Each number is 128 + 24 x the weight over its row's rms, rounded and kept within 0 to 255. Layers, rows and columns count from 0. The size above them is the row's rms in percent of the matrix's.

# layer 2 MLP gate, 832x320, rms 0.0404, rows 803-831, columns 64-95
size [ 89  94  99  82  95  91  89 100  89 103  89  93 101  97  93 101  84  93 101 104 103 111  91 101  78  93  98 108  95]
[[121 116 102 130 155 170 121 180  91 119 145 115 118 119 150  99  90 124 122 154 131 109 135 117 147 106 140 135 153 115 140 137]
 [163 104 125 135 119 167 185 136 107 147 117 129 164 142 123 107  92 141 111 186 119 163 152 165 156 148 102 140 137 179 135 107]
 [132 153 120 125 122 115 128 121 134 153 114 132 130 116 146  94 106 165  98 107 135 103 143  88 134  79 137 131  82 123 103 123]
 [129 125 146 129 139 181 117 151 162 158 138  95 196 109 112 164 141  81  85 123 136 124 119  96 153 107 147 143 149 114 145 156]
 [142 121  63 149 134 119  93 124 166 147 158 119 123 124 146 134 123 169 119 149 144 155 144 132 113 131  86 115 104 131 119 107]
 [135 123 116 119 112 140 127 144 140  58 147 117 136 121 150 130 127 126 156 129 134 142 170 140 135 151 142 111 152 102 122 109]
 [101 117 171 146 111 102 146 119  96 144 123 140 128 117 120 135 177 141 115 110 112 152 136 154 160 102 144 107 144 148 124 132]
 [106 126 126 122 118 149 121  90 128 163 112 102 162 144 142 122 169 154 155 121 114 117 134 122  95 155 118  90 108 121  95 113]
 [112 158 101  96 117 150  96 131 124 161 110  91 117 117 144 146 127  97 187 113 111 152 160 135 149 141  94 152 142 165 115 121]
 [ 93 124 101 122 145  82 114 131 158 157 130  98 161 135 179  96 129 125 124 136 119 136  72 122 126 112 168 162 124 130  96 113]
 [151 143 139  96 135 107 139 127 110 176 115 135 123 109 140 140  74 146 101 111 134 149 138 128 135 128 109 140 122 122 107 142]
 [162 144 128 153 130 134 108 119 115 136 104 120 150 136  92 110 132 108 118 141 135 157 128  89 146 118 174 122 122 116 163 134]
 [163 172 141 137 112 126 100 103 103 101 129 136 133 130 113 136 154 142  97 106 142 149 128 128 164 133 137 149 104 125 125 166]
 [127  52 155 167 122 128 137 140 135 145 140 128  91 161 110  93 116 140 150  98 119 112 141 136 104 173 146 131 118 125 150 138]
 [128 144 130  96 137  86 160 131 121 110 128 113  81 151 100  73 115 129 186 132 113 116 107 146 150 137 119 167  69 111 110 126]
 [154  84  90 130  95 131 142 132  93 133 110 132 119 144 102 130 133 142 146 145 153 169 154 165  86 148 152 106  83  91 139 127]
 [ 96 143 102  83 109 123 126 150 176 110 136 100 120 111 166 104 124 156 110 123 142 102 114  89 126 152 146 147 117 128  91 121]
 [ 99 133 162 102 110 122 171 152 134 128 127 133 117 158 136 123  85 172 127 170 143 146 102 146 107 118 110 129 183 125 150 106]
 [105 157 161 143 103 123 149 128 142 134 128 177 168 132 105 136 153 161 122 141 133 133 139 127 113 102  91  93 148  96 103 161]
 [144  93 121 142 135 119 107  96 120 168 134 136 103  98 100 119 109 166 100  99 135 101 130 158 176 108 115 114 108  97  85 183]
 [117 152 125 103 111  98 136 130 126 121  71 139 157 161 128  86 135 147 137 120 132  90 148 163 100 118 127 126 117  93  92 165]
 [125 142 104 140 119 148 142 129 145 161 111 109 130 141  93 110  60 134  69 154 155 150  98 130 162 137 108 123 135 144 145 146]
 [132 160 114 131 134 129 142 138 100  91 136 120 166 150 132 142 111 142 175 149 144 106  98 131 155 116  90 124 164 118 136 138]
 [127 122 133  82 117 143 150 151 100 132 130 124 143  98 141 127 147 162 108 111 128 162 125 161 185 133 143 171 161 144 151 130]
 [ 78 153 162 146  97  98 113  95 136 192 133 101 120 136 159  99  98 139 126 132 143  90 112  94 131 132 159 131 132 129 127 102]
 [135 172 115 129 128 154 125 179  92 155 140 101 152 114  98 111 130 143 138 137 143 181 134 158 127 159  84 155 184 119 125 153]
 [124  99 113 132 102 100 128  95  78  96 157 139 126 100 146 135 132 139 125  52 110 193 136 122 119 125 149 124 120  94 108 132]
 [163 140 173 110 138 123 155 167 135 130 117  86 147 130 183 117 102 138 108 136 107 118 123 105 140 122 142 137 138 139  92 101]
 [128 150 103 104 122 165  95 132 100 135 139 108 107 146  95 128 113 149 116 149 151 131 162 137 129 115 118 154 147 115 131 121]]
# layer 2 MLP up, 832x320, rms 0.0336, rows 803-831, columns 64-95
size [ 92 102  98  79 100  99 102 102  89 106  99  99  99  95  96 103 101 100 103 101 105 107 100  94  75  94 101 103 101]
[[118 150 124 147 115 158 130 141 131 110 136 171 105 135  96 148  79 141 124 157 135 132 105 178 113 156  81 123 170 147 108  94]
 [187 114 113  83 127 132  81 158 160 122 112 126 118 125 119 123 101 151 122 141 141 109 138  65 156 135 114 131 131  97 119 111]
 [120 124 166  87 134 172  91 175 131 112 114 107 134 136 108 139 139 159  87 135 116  91 151 105 157 116  97 139  83  95 143 144]
 [ 68 133 143  99  91  67 163 143 114 136 149 100 135 134 167  76  91 162 154 143 121 185 150 150  75 150 147 122  95 110 135 117]
 [179 133 108 147 127 130 122  91 101 122 116 155 168 104 130 154 134 114 125 107 117 137 156 169 115  69 103 125 153 114 159 111]
 [134 123 129 139 147 136 111 145 154  96 150 119 146 143  87 142 119 118 153 134 138 134 143 137 127  91 115 124 145 176 138 129]
 [123 153 135 113 166  97 145 121 146 109 118 136 118 147 134 141  90 104 135 102 104 168 125 114 101 119 111 130 121 135 187 124]
 [126 136 112 126 118 120 146 169 141 121 175 127 159 125 150 119  79 149 128 135 137  46 141 103 109 107 123 149 100 126 133 149]
 [102 121 112 134 151 131 145 112 130 143  97 174 109 115 143  99 126 162 131 160 111 188 185 146  81 128  98 137 127 122 106  98]
 [138 132 107 122 109 112 140 149  77 124 150 176 141 122  85 109 104 182 124 131 124 144 158 129 137 149 146  83 104 110 155 107]
 [106 115 164 139 114 111 141 128 165 136 144 123 137 137 138 151 133 134 129 134 125 133 131 124  62 122 164 123  70 149 137  61]
 [118 160  84 135 137 113 150 131 114 136 100 151  97 105 183 132 125 123 161 131 117 172 158 130 136 135  97 105 164 120 135 138]
 [129 139 124 103  82 148 126 128 150 163 131 116 135 131 133 121 138 108 122 110 124 118 116 134 106 118 147 148 165 120 165 104]
 [163 163 138 122 116 114 109 123 129 143 131 134 136 190 117 131 138 137 114 148 124 101  79 127 190  49 142 125 124 131 177 163]
 [126 171  98  91 165  41 149 118 120 132 129 103 107 122 159 104 142 120 128 171 129 134 140 126 167 140 130 106 153 165 118 147]
 [108 111 139 123 156 194 127 136 141 102 122 125 131 101 134 125  94 131 161 146 156  96 115 112 141 120 104 140  96 192 129  98]
 [152 116 120 147 114 169 185  83 123 148 132 122 158  89 109 128 133 132 155 122 148 123 147 152 114 150 160 125 119  90 122 164]
 [117 191 118 129 144 119 113 128 161 136 109 132 142 106 155 147  70 135 121 125 161 105 108 151 143 123 129 115 125 124 134  95]
 [150 108 148 147 140 150 129  95 122 120 150 130 117 113 137 129 100 106  99 159 146  71 114  99  90  95 138 141 132 136 152  92]
 [131 141 116 128 150 136 129 125 118 126 111 173 120 126 157 159 110 144 122 121 132 135  89 117 144 146 124 173 140 118  97 115]
 [144 103 119 133 128 134 140 137 148 147 117 142 121 132 164 113 130 116 156 112 125 194 170 166  81 123 109 114 116 109 119 165]
 [165 136 141 125 124  97 133 140 143 121 127 113 153 151 158  94  96 110  95 147 126  96 122 131 138 129 122 133 129  92  85 186]
 [118 137 164 113 123 155 106 178 165 189 110 137 126 114 114 114 121 140 115  88 144 157 100 162 161 156 129  93 112 137 112 150]
 [107 144  98 134 113 149 120 103 104 119 117 143 162 158 106 116 120 161 141 178 132 129 128 100 135 107 136 142 154  96  87  94]
 [128 131 157 119 133 131 128  89 132 141  97 108 125 156  99 130 117 159 130 190 132 112 136 138 134 148 125 127 152 120 140 126]
 [128 134 173 103 147 161 121 114 130 135 106 110 126 107 106 145 126 155 130 106 112 123 140 113 157 117  96 128 128 114 125 100]
 [132 120 109 129 132 122 149 102 117  99 141 154 119  66 123 125 135 160 159 104 141 118 146 177 132 120 143 121 172 152 108 126]
 [ 94 115 148 111 120 130 188 157 123 111 123  84 156 131 141 173 171 161 139 184 123 110 135 166 113 112 108 123 179  81 170 122]
 [130 163 130 102 158  77  99 130 129 130 143 108 101 127 133 122 149 133 115 167 117  76 119 107 130 120 116 116 141 116 128 182]]
# layer 2 MLP down (transposed), 832x320, rms 0.0333, rows 803-831, columns 64-95
size [ 94 101 100  89 100  99 100 100  94 105  96  95  99  96  98 100 102 101  97 102 102 106 102  96  83  96 100 102 101]
[[ 94 153 172 109 124 112 116  85 139 132 120 145 141 129  80 163 163 166 147 141 121 168 103 183  80 153  83 150 156 125  95  93]
 [146 141 122 121 123  91 128 131  94 157  78 104 124 119 135 132 120 130 142 128 125  80 145 116 149 145 113 113 114 123 140 182]
 [126 108 156 128 143 153 131 137 159  96 100 113 161 143 101 133 131 142  75 134 134 100  60 179 169 178 100 117 117 119 161 158]
 [124 148 170 115  95 106 135 166 176 142 117  45 175 153 127 103 126  88 109 138 157 181 110 121  93 140 158 109 135 114 155 134]
 [126 141 172 100 141 136 162 165 115 123 102 120 133 188 147 138 123 106 127 117 108 140 161  71 116 105 178 156 104 123 110 133]
 [173 103  95 122 143  82 114 117 124 194 114 121  98  96 104 129 110 132 150 148 144 125  84 146 158 110 128 115  85 173 129 154]
 [128 129 110 120 160 147 123 108  93 115 148 111 106 114 141  85 143  93 121 156 217  97 162 121 102 129 131 135 128 120 102  81]
 [152 119 131 113 105 156 102 151 129 126 183 121 135 104 133 160 110 172 102 182 179 134 104 131  91 123 118 111 105 145 142  99]
 [115 115 147 140 124 107 143 104 105  98 142 159 139 122 145  91 100 147 138 122 147 120 150 118 107 162 143 162 123 134 108 111]
 [139  77 136 154 150 146 154 106 164  81 139 147 139 124 131 129 112 112 163 112 116 135 157 102 158 137 116  71 143 166  60 186]
 [ 80 114 107 123 132 151 110 114 114 111 155 119 112 148 109  91 125  90 133 112 103 128 138 124 151 109 126 132 157 109 148  85]
 [118 160 162 168 148 148 125 129 130 125 113  96 148  92  82 159 118 145 158 113  67  79 153 107 136 127 148 113 137 149 126 142]
 [168 152 197 142 133 121 128 105 129 105 149 134 163 117 114 142 129 144 141 143 126 111 149  81 132 110 139 105 153 122 102  99]
 [124 126 136 111 116 192 146 122 131 100 122 120 122 143 157 156 153 116 126 117 164 101 120 157 123 145 113 136 143 155 142 129]
 [119  66 150 112 107 118 124 101 138 133 133 133 164 136 124 123 154 107 128 105 175  99  81 118 163 122 118 176 121 149 173 170]
 [134 119 139 100 157 113 162 134  96 141 162 118 127 102  68 116 143 168 148 112 118 161 176 130 133 111 156 131  88 159 146 107]
 [109 129 124 131 112 148 153 143 148  97 139 115 157  99 126  75 166 143 103 130  82  72 149 115 150 128 179 123 158 133 123 151]
 [ 86 140 124 131 124 119 148 114 161 139 126 148 161 131 127 134 112 168 118 131 102 103  79 135 123 200  90 123 151 108 120 138]
 [102 160 142  73 121 125 126 122 140 112 116 112 151 116  86 139 140 119 120  96  66 142  87  83 128 162 124 133 133 132  89 142]
 [ 65 154 137 161  89 149 167 150 120 121 127  95 107 131  66 142 105 146 144 109  96 114 163 108 128  98 133 110 124  80 142 108]
 [106 159 171 134 129 189 141  95 145 130 123 113 143  77 121 131 111 103 107 156 114 117 166 148 152 142 113 106 133 146 144 182]
 [119 135 135 157 105 163  97 134 117 132 151 170 138 134 158 102 150 146 143 140 155 143 110 181 140 182  85  63 152 141 121  94]
 [135 140 138 128 112  89 117  87  86  87 152 123 106  97 111  73 154 143 186 172 153 121 105 159 162 148  63 175 154 145 130  85]
 [111 153 150 115 148 138 141 140 102 150 141 126 152  96 155 117 130 146  79  59 132 142 101 134 128 162 143 125 114  83  83 153]
 [156  95 110 114 150 151 145 132 103  95  85 147 109  96 103 160 142 150 159 141 106 144 165 150 145 120 100 173  95 134 104 126]
 [127 115  87 151 121 129 127 113 141  93 141 115 155 144 121 128 100 134 136 158 139  82 102 118 149 153 118 138 110 136  79 137]
 [150 125  97  81 139 126 126 119 113  87  88 138 114 119 152 138 138 154  95  96 168 119 148 120 180 129 121 152 141 115 149  94]
 [107 141 140 102 133 104 143 144 103 130 149 136 131 126 147 133 144 119 113 128 113 114 160 127 124 121 126  98 107 102 144 168]
 [ 96 137 108 119 141 138 135  72 148 114  97 161 150  98 170 144 115 110 118 137 110 126 138  98 112 119 142 159 100  89 153 136]]